From a checkpoint of a small transformer trained on Wikipedia: learned positions, tied embeddings.
Each number is 500 + 40 x the weight over the matrix's rms, rounded and kept within 0 to 999. Layers, rows and columns count from 0. Numbers have three digits each.

# layer 10 MLP up, 1024x256, rms 0.116, rows 555-609, columns 128-255
492579546469568452462499432582550511524549492506511463496536459520504467463543434437431395468450529518511541489468560546475471454470513507451414414524478484443490430535501482464453529475468528568545512525462487509529480524529505467541507537466481475472475525552578472612510477459607483521511551522531427534547528424507426473470490435436491573511541477533549517545544463504514485488495
475510418496505525490519429475548396432489517406479530509455482386497531440452499463608522516459500558480506495561511521544486468419540547496520538496465483517492517480560544479485507484496461561492550569444503539464540521529466488508525537544498453432510527514509515511526566503541464562466448483493518469508577498437528543522550515428523473525529438504441475513515486463481415472485
518511503470510503542450501596526537509538504494407508531485473508498567536510477567524475491522473515506529479498492527527536465468544551552517551544561514580510565437458442512429430533504522598514492495545465484484489503416544508527518547515500442532472576468460552518490443541513514485445540520490566501494488400462491512541425496552456428512509504507564557504415482472511522522485
485479531521481552544522502484501505538492484545486474441460467534514513495504496518487480543473498493444460472476528464578441522509542560457556502511470513497518546496449528582466491459532560491577475477491522455494570493425505486468522470593470479484438518521557560488490521482387498459490493519484499503504564472509507515469431541520542470457496507439485557520522524576498488488524
513458464519441503570494504567519468492471527433519507529388518520488516442491473440486449498430469474446488447547487512541540467544492517466539596417491482510512481567504483541412531484489503490534541516523515524591480543512536471446501534493452577436548478461500562521574490551447481451473528458496486436508418502549545524446539471578459509505516469519522488472526469490565499487480
502515455551541547432459514434500453501507504483519459460456549522520521451517510475534533473518507490504467516667522485504482545576448501471468467451541451512483414444499600491420499511557477503421518533520538440601533462495485525511500519509535567516503534501459460482458531449452459515453459442417504505487495547475467568474488492591544484439534555491528553498462503528545497521508
470506411441543465450493449464441504508463500534489548505522521497477420450510471530482475543497584498525490556453499516503538444484485457475509476531511544492565545534562559409439468467485539498559505496569485494488479507520499539509495561432483399512488501529535460459443430467502543520435410426511552515482421492523513434477532462537582459521500484581472524490517543441565529559515
539582501575505447501476528532437443510540451510405488479483477505495463519494508413489563488529526490529555429443573524562432459478552602509499483475511529490503457562471516483550480602488550462539558498537538452563401446448492452457532480623477493530513452497452452541548431482527519605568458563504441484569553547443548549500503549529438560550515494552465475513509454564473496495496
564499459547433447451496537544544490517530530477464532498462460530485462550495436506458547479569556506422521494515583540477478498482457538466563555517437531501500523562449450494457478450478504457579478471484449533481519440520500552550408473483432506565511462461563488536571551518463459504494486478472499481518548482511512515482518483448518483494545494468517540474479435501510469542523
549462513537480450511403510571603576530480428512452527464516499455514454476450500549558446420577481523436457465574470448494518508461477512590494527502567488540501460468519553542516470501419449508553494484535467528508542521565540494533502599514477470461443425452548500495477562577553504419469450463487559551540419498460455563577451501419490499478475487474487588458414510460495438483458
460537558564539487453532490468568501499499514533478556392480506473457522471480523501465458514518474532549510449577503504548486484552565491574527464505543477567451499521511543560511483450456528536473467507488539528522517538507518600522498476457394470449527487582501514473537537519489481509521481463429505505509493492462551456529602521471460564567472473483425550450511513454527481492456
542517509554520491530495446466470487492548523578487473579515405526478529499496458555450528531441512514564556428560518460532438488513521509526568481525486473488556473545473514506522496544410531481455480519479522553460404548541418531333495557517563493559474541530470452464512485458466605410428512452542528460459542448597463529450513473500498516512552561526524540533534492476471534481468
506550495467467507529517487548523501557538494485455504548479478545475406469535522450523550466481524526579503529440482493521427475473519478454521438459503487538348506518455511438480491465466527581546569470482523502562486524513409487533482512507540500429520446468517554475515454498502421501510539491535504567489538461482524516424527544506574469516527503524452457578493519485539514511540
491551488524531550586472524514499546503514496546527465497478540470421457476472495533473473520510511518490516444501519466517522513528465479427467507511512511497552520447508524510417516456525525441516486518448572452488471438489527498461466555466451504527500556529548560577427442464444537523519517452499463522477471458529468513495539496523444531513550481531469447446534527572520524479538
409513517385514515487510479480495465437457504498450418481501526457508544494453531459518486458560516517410459482512511502500453501533494554504497500501431499517524525494414409486511577522547487429455488513451518477499410521489478533426534519510502509480512536529473540543441496518497439441489447438492587482437468507513527544518497529512539517539513455539479518424440445500478538452487
437512483533514499470514509556480496568513486530411555505478494544534476483521493475520460440425526478514448529497542549477533468483489523488455504470450478478468482471471512530457540473514467541509527575509520562515548493517463521522484480510386488501551456509441490500508520536525481499426534392494490500492502559501490544515490525448551504454483483467533482464492553471496459501530
517502475557538489496491551521452542482558582503455490507469501521489517513469473483498546511427446500405514497512475423477517578541561537482512542542548526481475524458532501524483503450517476564505435481531474497446544453444479451475456526515533476516511512489543494518510504425514544490490475470567488497549518494458458512544489563540501517516481532521465518514521539557469569503534
559514517576526459521409492463490442502522510583472539480477530542521522526472533497452455489444488578488440506510575530490554441498598479418449533517486501473473491500480509496481477529493547490499522455501492464530468454509468482490469479444461430513470540498486514440389460609546542579469528552537489426570457502519413478532588509460435445583540410475526441495453460498478467461446
444471478485484434557380529500466513486466490550504500488447518502487505509503416390449563499462548471608399499509430534536462437537518453467458425405449520532512486474522492494540566576457530512499550537552553492567543497590460540506519430507527425496467599566476524418510481487444529560499510480536559462605445590594501420502556504510595491517553436534527539482462468398486493549516
502496507511488514576462507486454560469515528513494508427397423480441512480465436499441530569491504479517508426483477460553551588438449531596472484487501606493549554494462500494494530472495479519501374492409544461511523436457478517450408532441454470501486465487510425486501575523496483464470549389463461458417505491452487501502539433482490532431530506582534555573517524483496500501491
428465435446387500474531424479524481458488523496530469523468435489478562471514486539424470495492496507486513473525476535502516498544483461521534563524516548498506499520522531466519476567534528528468487507499443476531515539539467551471485386559552451514528517457536495469522527503479512476474525468558595484549461495462466505513455482565503444409547514505538455473540558532559507483505
490541443582493480527475449449532504543466463457508475498529460587470426514480536473415574486476443477462475543483473541497464500523550468558511478455442530533434501543538565560432466528541519518519553511444530511590551500461506500463487504459465451567585471486429509514568479418495490509548496540550455493511511504504458472511446494482444521456468461480511494464554481476440525372473
524493552614492466427533463586442465513475482451588491492502515551448516457471399500469518480461514477534445478545437523471488512467435482488532537479496532553471469519500530433560491522470515490479570505538526469556508483541481531503542508506500518473564475555473517493475551473461501444498507481490463503564525533530500438525448595520515589457469526438528475448465492457497531490498
459525508548464462535436507511452487522471449464453455541461455439494535526522537518551494501450425489515486495489496519527506492491419511579486507513459510562519493502583511482505507558462464507498507549494481555538549522498533476578509411496538466505598560424444499502468494544542499514504485514520538483514576464450467498502502459519557369429465480476529447510510524500491563533454
542499484574520506557482494550510359491571475526465423529590550544463498420543467488559479455435534516466501470538518465478512527505610469545496438444552522510484560352501495491511532514455475510439527377418469546530563551519515518504430599486553452452514511518502441532498473464532602555475460542457487481515529550551445554476554570497527493528427476537493477553488516599501503500532
444493533610450558473482498493412508529399426529434566478494519545498498490549431500516467494499479500477471470475533465444526497456496488509586546476419567461517444505490520528558450452493428526469522503441474464590512468542565480544437483452517529570634504520460464526487435445486445491484483482479543503428529481529533511540528473509430462530493557447531578545492462524488538498535
455502562510485539521483508546526498505440543527531481456457561484458503442489508523541473554437501507546493438485500442469486535502512461415522519531479503517433504486499460517422531506505586464483497466460505454500502484419526511526568585550523466518512448487524504492489466473439485517501492444486457492479460410491486541510487486463472485507495460499548502494455501530443481554508
510549553516498362454476474499488439463460545537535417453512532541516528508516502542487555493394500526491463485472513505554574532459544507619416344556501510514501432460466444526518549496545466511607493574548484526588528481547480450512486541484502512521553545433504511459490557622493495476491488550511435443535532551459523492424552490481407568573531563464497537544470568492480470458504
438571409496541485455461492393463531522484553533498565443500492479473526447431462430522495527518591468469529460469533493481493501481392455526496503485533527516529562530482497524503429513570539438526538414456536501563486526562557473538628436487479485528495473471482457469490531502542543490418526513568487550462468511514611454527480516509512467493499453403489554445512526521448509519544
492525407422556522472591501534498581552519454469474484510413508491506451539516513422530473507478518398474544477513541550494450480428526496554413450503473553469499480451465434526486487523473525490481492510477444487542458510470503502540478494455522496561533575514520527501483528445524528502464468551468468525548457491411479485455508526475525432486475616466497466516491514516519540512481
386474496534450529497437533562568442531441474510501491490535463461459489464531481515541470440438574567479493468572521456483490471473554483595452492523479574475527519499468519495503482485492465494450495442512474540511508447444491507505508446479518510474527489465480525498537523533450486496536519453525546535494450551489481528597530483462563574452480539471500587526549554554478550479496
514495497447497488447476438524479464475482539410524546555531500460531538482501570487497529591504488507512435498548516519515458510520564462535501460477505508521516598421518491543446465483541528535487497461463515542479556458427486475588524514454483436481440479577467528511487511556384534476520533495454441483502518525555474432513502525495474483444517500499510474489540471447530509488503
447491527450451494502499512468478463463533403513507526462485554479410510512488487517437523541531483508516462477553571538532527446505579473537332453555589423497464494544461472538504550482553488516513500519560534497518524454490461530483463467541468468515474545491494522451494487477430495473475505451454501497554531504509499572518518418481457537557516560477505537465511535510512473541470
537425532511488484456587471468508447525522514560612573478521481506477527470498562486474514536481504449495459510513453504496500439520508495464457512504444516446477502549482521517557426540541445469583547490464491481492540468417497463504484523461481493458394463504516423489490453526496451485484486467498535446567507393505469449534477600548477505526579449469557522537419489512495555507536
443478435593478518535489559512500486537472507565550491497536514444513496446496495503476534593446533508447457500549579512485432534529425426462556498555545495513564513516540515502439529495430543522447470482480478493521506496484539515459413501534471516565471485471496519554517489495469582497488380509497411488552482477519501508462555558572503480595522514535502495488415480534475574435448
522374517512448513570500468507525425477487446491510480412468507580449500527435424515468522544462485458471431455503451501459483474510496487507458465519429534498533498434519559553479491483540569552484514486478573455547455506487414513486478511519562520498447537551465465491480500565486484501585535456472464450518502477474530529461569484477493522473537410547536551544462561509522508487620
567598533398504479568471449467541541484485486506511485456476563466483432504507542499518478520515463527637443531433466528488472434514448514525457487591523456498491554472531499553436517475499500456510504483507471508474506517481522455487546499407455555514408499507547484499486502539582574541443514523532525518516494450470522560511491556542468486497533519499430532452507427545576576488585
510554476451488536499495513551521511526480546599462551449564532526481461487515547541525467423515486533417537443582549421520466456484516555491582448469498531517441455503436530481482555493518540513528594546459475539514520524500536469539581541499462545539581556494448431549458431487535530541531483507438523475496451513448475431526393526447506554464488526478533495486544469482495512557529
507495515559514461468483434476474423518570531531562525453493497550452499448453469478549465432485538424434497450495472465555471504530506502470490488541482526488571516581512481522490493505581482538468548441521494500495411392475492474452457529462533455507557520552536447584473514543480511480545518426555512514515542528497583470493519543450506489482563475514525542549486446511560495546529
437539513494518511500472472538485531516486614486479480449481420439450458472523430593558587540503499464540482555603456475470522456507489550446462464534466447405521472540460451471450482437509512496491479528462442469564514528455467449446513429476554511455538453422561520484526482597528506506458565455539452517553550494462579610498497510434461463532562460511513500521507552570551474507484
462448489536526462530512547552500475486489467492517491524517500539552482453484501419521517445520521484453541447505462567434476521505484387501536569452616486467601374538518516548430433444595533506526448447485461542546516523480498538466486485458520457463500477559544443499500459485509510489471540467516457534560535496555463552501578497488508459542616494470476511472442449474537466483457
448479492439504510508513496565482493561511529506501522446497536496467556487507472484482492479531522499580463534545457518510534479546470548501482491503520466487523557468481561515580505508561553489477514474481516551569528438394557513465455491474479483539461501491533565514455488492553519519503448394474519502570558486601514522588468564461492542472471408527586465480472585517492480519459
527450516507419457543537480535493522468516465513486559475424571530492590415523441539513479473535549447481511485479531503542479490479450499499511509505490525475568440514472407466492497501480619545485450469461552472469500521524555514597550460469519486598468518491501447432505483476529507539530494428477499432502503606564421452486476501505494444550497438453477464492452501499430485459443
460547495527490493507486454529509444548562528525521508455567456513480452487544528497488488518518446517563518518583467492408456473408554490494420526504492480544529461494403480440554434531506487457442545460525509522572473487568573483484477481552527485528489538516493449451450517522485541479550563486551461476510457557518484512461481529472491520517492453544525513517513532450517469517481
508467497533447486468485469532428608517540538504429476578474521500458494452528504532493507519431484513519550544528543499453475422517465508412453562535476528561531546527522456449517523523529488488487478457519493571445444517471501516476437517509511484515550504530497521453504512502568532466555514422498475473545584511446524498491581413461513552478490525486526545549496554460543477496513
490503486507462479490404483592471472475478498505507575503556465443541489536521477483525528512459514490541556512536505557498446523479527434460491574458496459465549506438466551493491462524437491584533502477547560471502472529475607472468493585324495426445531461459508490530519500474415508495465502505505510546509494475489526518547573478530493501503536462454523495412510538528469468490384
486519480450457558492444494514596518498468550560455502426539485493453617487543471491462493480491580575481578481518417577445473422474515464540545509480471527502520489506590510481516503512502539514591559465485528520518400522524510439463534527436426501465513536521472481560485523467457557508470470547509456489499519417469422545527419541449512499542480447555586527509529454545543502533500
498484509501527499514520523552552488512470480480463442478517520497499452486571512486538566473478509535458522494512481522487527513477496483478503481494491475474555507448538507487471486552506481518500533511521563513501472504491501476546525513441489404474499487459503536476512457562484481527533456474474547486555470498436507519478477472488587502501529467527510509474517470430479457502453
538487478518537464428555494442453559541466463577491478553548522439487411482533480513444525474481438541500468475520538481466561517520477410528488497446465567500461458495489508454494550487456472481534549493486523496557512507443506513480539581480614514521561468594520497488480485468485538491376470475515463445526493519487502437521526509561471600406526525500517500502548460521445503498499
473501478482483527442491528569538355523554514461424572467508452520469543503533473492454523558454485509470433493569413465471528520560516479481516425503512526482458517464490467486495466518393517531475482558493525514521579431500586540535532417514582537522442492527513488485479503503449462522477536470518531529463465561484465530534426473483455553493454486604490537370495495572550485543519
455565521448516440493430480500447480490505548488556523489464472527538563521469445476550559437503440435539531467519483478474515475534487518505492520466495510426475511474492512518551524468476511480485532505525487468526510496473481518550473463488492461530559532448479493452503463503516459435547550500484493486466478461531462511530480487438498486548576506532515477471525537499484471495546
471484524493512468537527527478573526457540529499448505512498510464497465473521485487471524519453525467566514502511495533513505521546461488524558494506555535521527500530542467521483501480503479452501494513462520536504541497427467451492484509549525524423454600487496521503479526469521538454522487573497560536468466524497519496554431493479526479485479483475467494485499465417517436569500
473515531488548468423474497591596472478471601510500501538483547504559504463539524492423564446455503522427495478440412513502552550408480518429526507471572453445452487487515460472453431434520517516461498571536494487522591501480488480456484484543550539476452509500537501511487519523506490561511520538468490501516600505479451524501486562436443475488511541546538487513482482504434582433475
514492576526428539521517455522583540469449516478536507507483506577472473454555462493535519519447557473521467471523492421525507565481459531421472477522528473483564552517488471475538474509465532493542476493474449491498430491482572488525501512438468486585514479521537485506474445485515466536525507515435502537490536444492509544467486518454502452409515525551521482496537521528577483514501
450520393498505453505559474563490441551486531462537442522467544501492509512457542495502478517497588524504495459518481515523457520511515468543612436434487502453548527455510480456532435554496510503517481467476356526499488567490460596449439511432538470570417514513482495454511483559447562493512463534523503454514531513506442481516483568547451432494478513509549591439441446424577506535630
# layer 10 MLP down (transposed), 1024x256, rms 0.121, rows 555-608, columns 128-255
493522492523464599471497535445511498475515520485478534490433557498518436496492523512467521515504506515536535465519545485497445488545516491460426541519429449502446541504453525545554474484505522486466484489531565503485523483477496491460587497447534558568482412428548477489522462519438493500479473492523579482522423534484530516569451579448465439388485450508501511463419522534518533513455
477490487497536502499471513506537484515530543441487449525509560499408502509459507512479485515529496528466436566513467463482523490512495514532513503517492423482568486465536429523574501483462477550511499518467515462464540454484477510499489488496537531449523437532480553579468522485499451502499527444552491511512551537530507477458508513499499457477507437476467484534548540506438505497498
520476523606483557526532456539458538405467463494525485421484527522541443481477473507449480501505504499564540551546517491504408451556479509513483465485490513447450471525492499456519589462472525409544540540492510565501460570526446467537577436496469503500484463609529506506512475462586506525480441475522420559482455530498605543448611538552606554511518501503519481503513550497503487494530
421447496540469484455458519462500479462482519476622485619548531435523497454510533524538491439550517566537483471505490550538466454491535487515490524467510551493563526512497462488596462522460486533534512473543489541441438501504515495482598477476494434451574519484493479589510470578459512523518489481451522506475543515504519466544510475486488537541574529525466468503515506463534476433539
466451532492440520509527524501426431420477486565565443520433511499458494498548512522467515591510509484512509510424468489546527464458583501526509479454563479491455501499415441483556524476472485538430542504511490459489483564469519458538492508607503452494535512540497563486561489504518474413484504522537461483544521492541606414446451521489504507433514484487531513545536490506564517553529
472482507540538499499543533546556496548537552489497519470543535534544506565453445511419487534550478465469529496443573473521613595445478469472470479465448449536549486504529451495476515481510535467495500483459487454512486469473537512542548448444527526548521484498436488479540474488558564442568508546591522515529491535514556516484476519540527533466494494535474546520505473449482429584472
449505446511462529488556527548473550491500513525488499521475570545541488538554433480517524531483602534431557377540559551567495506554465476518551494464460482504476487516516557568479451440380489551514456488491480464468498518469477471522533460479597486428526554537523519492529544522475539540532496496474493487549481453546498448518568514549504424550488537496499487481558546501382572496516
533482507439575462513487491551557569481458478435562596526439590546447483532516443529512494467472526397445477469498450554471527517532452502495558522512462508537484504475455485504484589406548533505527454486463509456460550465455490432507510519427538614456526492497594513517433460519521533416456432490575519539521484398506438480403448525507552505481496482413442442513539488524451438509513
546503517486493488543521444507474473506534470532465435537449535507415513534468574509500418498482438544523516469575513476509512551538553530563473477474448512613536480537466554471518501547505478469525492510472459452477515503474478494544501465495552416445474569513503474594463442584492469471482529493464506489512438509489463528561500508487519484537490507516479541495571486462487538510510
383549448495424555509547489532464517530423473467461562503536551617499585554461488611569512533587440510492520557458577472524529444417509406502496474490536456473566495538468484473572426356410498521507466479441485534476575508491490478425529457483472483508507502546431563431511496466459566468437480559611487576492445513581432544522445460532486465483505525449489468563439488486455536529456
568513429440417403458515420474497570517500564506441550440620426463525551524594538539506549503534459418529505441506503509490570438537518449432523515506536501475489553527471468510496433463477493444533454512423473437386554507506487497470513510549463536465415565519538495504502478460555518517445461517508453521520552545504517510412505508512478456492531456477480499558498470476480535546514
478447464525490529466538494444543496488498447539547426552531470433501615516532508488536467535480530420472463415476518550563457562458485471448534562539503549558514538519514503492486443516492449458498596537510530479528511478546531440463535434441446511468438534424523506537501501485507497578565589511527521539480511529480483491529510500529489504484552549463461487518534472467521541578441
418462528563467555461538562486580479481474572490468521508455517532507446502512468538471531514475449485509524476527435429532524532512512565526513514477473501424509453545458465450503457466420446543520453452481579453535419554565469426533591504524493535502475458490522521544453472503514392460515510512501448473461480483448531476449520535535508525564536506464463516502510514513492535556493
473499486419478494524451498495529460510462465460554487530470572458467507453466552533516491482526465531488473512436448490532405497464470539433542495428528462495541508487452456488522583549470545522573530476465503473428510563499468548539520451493467499487447460500482506515433477554473473539499399518473536470494510516524465415560482505494469475479519470568475465561493528539475513477481
486498473537531424486498545547502540511518479484603459514527518456446565499494436473521465493547508456488489575466535532564508555441461554474535537460417432512521518560562416499565509446507478499567501548457540466468547524406462476554517489509533542563490532545507446510557458528503476446532511481580502549460596516432479456479494510483476503510526455532435486494519508468399527551517
440537553481490567489454538527505503464454561461485454526502507513424504491516528439499474530514455525516513593532471455494458552499497478527490520544484428521526487558492504546545478465446471507469472505521443474453484492522458596567479492546535523527488522539506518503516477486538564493516508491538485447522531517505474500532520484549463453482450448494443483493503525533544566466570
544455593582414443519487435465517454536512518447543466441541494562526508523471537459525446506527428452454486503502511458511507428461563481505517456535452506509463458469425436489533471469497565542537436526553534539458534553515492534486475503514444484524459502588504454514466546502519490468485574482532425556518540578490509522516454441409440527537477480547517462508488515501435523523484
504542475511458546511478574486500446436500505502521446468479516493514491531456492563495452437499547532486517460488533495496477501515518496561496508508548435474463534462447438503525553490501491513456551480560531474450461575423497547515479502534496474515507508412547496476510471495405505531479514473517498486537481446480500483494420461545623550501482499573499486488508516499495538505617
426504485379497484552462478506512485446427552507552531510497508431495578517365526511529521489473482488462397487557408498519539465470500435471530499532476518447504550443514462496459517624472484556491522511574566440475465557552543514497528434520491562522574502494491469509485427479476514555461557494520432441435498496420511506534467537556493510488463392444511500566512532475536509587484
476546505467490452508484552453507478454599445411438521508486476463460449526426386552514525496583506447487562520383534557539505442543468446537516507485412489494522473538557471551487466435541498542494523515506523532401509425492471508473430515518534514519522542547451498452570494519498473417581472602432441530485492478531570457520511501580510475494369506530447482535500523552490476465455
533503466421571501481446535577456421548588564561525470532510534525540542502533432465492477536509508516496511583533478464476474545404509430438484544565563474427492446443444493497394547508470452549501475498546476512520507466548543427464511548555476517475464468478460491476539435567507510557537501478466491585491489511525542488445447466483460499460519459472414491480486479507491516565479
394462552418445412483473501529436500466469491562502454513500512543587564544537478493529477513552552520504543547496521507450470513515498464441557455515481539466400533541459536513523505504545553586504465531498527555494434491448505413515472533443459475465496429513462529559491530355500516423531470444463471560623532493528481527580444542454553500533461498530556500489437485560533451461543
486460554445486500488509533487426489527467536502473453519485540478490579486492486564562553497547469524547475500386504458536455531537512514522505531510497450444542502474461506475494575515549520441458502480464453534467450509460501562533479450473482494512542482468563592582487419474494540501506432424468468541438515555500447481497538532540521476442475415521473477520488574543489531499469
489533557478489544445515511478555500476508544440483455496467484531378478505535500481507454526557500474479500583454503456473559552498504488540469529481550490486535457527511490494575540440506540544474465497515492483480490525485436544534496532492490518444461447509491527499495513515486498482509504495528517444510480470508433494521480509519528509475492504496451502526539499549454521486504
406537514572497529444510525563513400487556526522448478607472463496581587443490491451500473606542541523509505557496558524424562485513541526538480409515502531553463468499509532483510483492461530471420528458457510528531474525552504483479516542494530523539510488546499557512498513569537438481495491556435518503541505549476481446574469451522482509505493531470488487448429515500581502501523
389519580463520501452514558459469581522452540450472559512561442508474465527460444498583474511485476457495510537498483467544527512518515521477519542546516519510558531501585547523453474498496550488494542488441554467529451466552483530561495495559523486553459479499480464565446478489551415507526515522547516585545538529531552521561455474502482399543502508520449607550512515447496436388550
452460466519457522575463502475457483513533490470494503571534518469502493496469427480445460453464464461498482519482510528523461506530494502485566452516442543480529520562455447521535481545504451496533517445482482524484506510501561459499490508486493547484523477497517514526492489484495438512490458430533477521502524551546485510447532526470506517508512534523542495526523541529479538484474
496494446500551506464436486440556530440496545544589522504565571515534543498504444503464427476439473570516429510623485408466545608412505548515567447496529497470561498410464565458432551458475396436533476496515523474448497611507428467509488489512548512477526527513407469522537517583514474541571524581468443495569527492416479526518473478442490465472511508505544521545517402479499473510517
500487500485609567471513458604483546546473484492587544526501551532578476567492523477532433497496492592567465494468506440495527490509440457513498461487461425463542508528450515523525515545469585584548459445526451526449490544493522482557557446485473473522601389634498567434458464478483432470478527484579530539496543512507508521435417536472491462532408463495516479528448436410392575576555
515515486514526473510506465482490532503466533468593454551496478497509549492464432512505506561568471406571447520532439539522524554529518491547579404549598522512547502398499530504533445465468502468548437429543545448480512522546590530454462481576521437528515514509422488469463498492505535523488525507535490548528519431523509543462527444514522515522428513515532496446546495562495443498513
535505523490412550530504564438537516502514488467441453485526497495499446533470450569519502468609455490464513499468499452550506499503494494568498516500555485477448516522553496471479496494494463491546521532468498475526530421434546458476544546495500521494496524505517499540487493545473508495534477485498422626479475471477462504480573492490481493496521441469420492534557591478498470462455
521483516512511487525533542461483575452488467508471458538485511453448480544522499479549492532514519480470516475478520525501527505422462503471523558454422468464501526454520440515533582449463546477490482482506442428541489488512481566462479478516472499493525517494575562502503546538479481506546571519508548507495435500461448481505579507511506516471531504538509463495520554491518512486468
486510556492503586516459553443463516421508523468491533562566449558481519526431553507566548478488466480449503479521490484461551440461481459516523519533537539501520474451540460493511463416469488566482513470550498506472515489520476537550505506502550523509476543507540505495537465438504530435582537462520565495494490514535515366554508519541492502551466508563561431509445493494558529508488
439545468478504470503473499570436582418538487573470467582491490435532493434484580523504528527520554415430521536590402524454507559490437463578504514426566484462518541477459520426467512512446554522484530567508482482509501572507480422512553473436495463411416539558486478613540500451514508484501595606425576516495566527533469451500498478533453454476584421559592475509563432514516550521519
501458512549449544457491508517501510534522500481517440515500481536585522458419497517487513511460468467502500575407484524512475482475465451538540454472514461461517470408490503543520428525497447432474499586480487449495494548502497546546422503564574516413470473463464512507442481461527508511505478504509487518545467564485569462513515519600497540509479502465514532468506517501527469432462
526521497516515457514511529497535495451531457449499457554552485490487506532539549516455482488470498396497529555476448492534480491527535569444501523415548463505525506549556516521461512505482523589530480543539531531507521498515503463514549589532438494485510466550516501590423507482436427509552542480544479544507434465554492497517526495448556450510466459518458504512520566461436573472600
459542516461534422475491458554517521423484520438509426501487451490539511530409429522486497454505526538498535532533523502445513538480442589493428540489442457542526467513474555495503541452433546537501531526484499548480559476498399482489546560546555449571526510513469468586485413492453420446528521583491455459530481511493491537486440502452465482498541500499506489444442522562472458613490
415482421506548548542542506478556534462495472476515463444557463452618530477462490483458506468590532467598561486496477436514493444484490503564505479519519523424446446487494508474557501524502506530564462472533451586461489560422478462509527493509535520477490619603486584493439452549461557477447577477550516476487491583479504489489424546518511582420467464471448489506456483477538439516410
521534481559430520531546531523508500488485519521363501507561493510464527548458535523467530498476514467500501515410534473543548505497550555391527566494530564517416500506488499488574482415448556490504504516424452495494454520469545574510501450498495472405457557479421563458483425405519528428482521539500529482525516556498494568473535461486504547514555500495476513563522552534460450452458
463476515465579522422482539407491436509514498511481499586501448508485447522454396486551477500498507473563470568542437451458548533462542538508450452519484483481475563452513501495508522491438527543555623492524512494526481582448445510510545520493522562562472502504483539472536512467511490483530528465425494513523485506518617449545456547506523539440555429545524492508436500492488472484500
518523457468522495475543486452450440538512530517483523455490502505446482526522477513489503573568469468556519544481529504501541412471492537502508600469535449518522483493443482518464535550538505503497509526566472464410514448470509514494543482505499547474466478525491512494555528507457517452475476483513508483465483532482469536525499502458472516548507548436529467481560486507465509466522
529425539487446575481519426475507564491443570458557502522516497411581495509513495499520519540466553583582501548481462520487507472508517570496516459481517586464452456505493489438430507562479539546462511411490504541515500530468514522506486483521529474476476502510469551537450503584573495521557528482512566518497536487551530459494455466551515510565434521548519509467457447541492490485512
511428551500543532495555478492507530523524475512587618526511530511543445527479537464443502540575508601506480494506494561502501492540480500523501476456543498521568536433451511475478543511389436497461482442491540459512569506505446517494508537537507475530471448520503496534530475501523499530500423570471536458510546478506526503470490612397453550524536511545490439517428545531459478502457
501507493482492503505501488509551471505458473494487497525534504459508510412511501539476534546575479541506498548532562535458506454475515493491521508508571484537454451502489451568483557548546438409564502573543568480512461471505495532521512542480478481506531538494545503516517452504429515585469498499480416438583430544493420574440533505518525519444484422524446484507491406425505443544501
410497499543511578536459560513561449546491456551498440479552495580452549592512552474438494461586472554505504486486491498559591489520503452496601517488466529500514559498447499523571500456415494478518477557472546515478500499570558511475537436508557510516459525501501491481554512456506502545463482515523539450524496548522448507476504583453467487533521530558460509465480505513501503458493
449495498543536527437384480493445420450555504494490520561463481522625476525507502468521490525523515482470568488479543494489454533489489490490541474571506516488535522494454440465456538544422516513455474452509513512494574506442490466553489451502518448583500547490483441471529573491543499454514371516418439552561455533481441499589513502528444455574501506540530463379493432521531502485449
532527440520501545450512554523516530421496467456485503518446485525553495504419465484518493472541379534423556510554462549473544488477491536526499478493508608417485512537528531480544488433487442377538462484507493527495486448547558468573507537512544521488485520463423534533537439537607449538511497578473540512509568572444490445522446576350466497488503514516506518461510478535539480412508
493499526514472444497513568483475548548500464466456545491448561488501483531579470529536503545463583535497463428516566484503506489523488460473496469453507518508552461446480512524492529509494508506502506519477480539482465485562494451505534528511523518548511555548460487525515465500540537477488496506487463488449513472489557504536467534458457532490506496464509459555527504518561519518572
567501583517504548444577505514471453503547426525556535558526503531462521522530495490473448585559486521469477508510508479506473564517503481530520486472476498504509518552511514523464539496486487502522504540554485557529459469483439498535613531543440497515528464526531520466491510548483570495536480549503527525497457438488476533546481505527526599528525447498537442506505493501439459521544
536454517470510493489483445507479550497500437560447459502518530483519518479430522482451437517499451482530532480537545535489453512461411424528456533560462421514523471545512506466520469456529482529446460495527474427528564455430468494472477493489482489466535482517525508514531527565599523474499470537489517491510531544513518510463472525483496489505576407420441478516499501496475471532491
498540484506492524523469541470522524519559512511538501562492469553501497498551451455543501448483506460439475526516528480496482522447478542490536481545469488495484443544470546555472580507444569486516447476400510436459437397469456472499556498513536582586481481544510520547457493532426496455525441488503539544476533469471538493432536541472548442505452559422538472513464489484478491528510
512529491501504492482474438593452502540504457527459499433521510530487486470500498505503519509433499544470482492461526556485498433456520539479516506474517456492523458510518523506514509520488581518554512511565458551572500569494534495513521540490500469503557451498472519550503519567483518502459489507505458412434520439511528544528481485482496497527489493453526495521561529493548512469528
526544490503570538475374500559534496460491478500556404554465524463509508496586556539508464503522554524466551532388475486535534553501503470494528508489476493471486472510520493549516457502399560487447455430534494475477576494498456547478495563548551492486479515546435532479550528513545520536476534553529477380512482535448514538464546535549470511467507566533563397480559569442499469448500
497496495507481507489542480546446441507465505602514526465462517484504508478491548513511439495489590476479527530505492490483445522486474488508541538521530493549484543529482512487453497415480509484422522532476530467502596537479476507493483509504522523514611527483468532537482480539433573500501481489496449448409550513487431541497492487452515478523533473517547523510569455544517518499513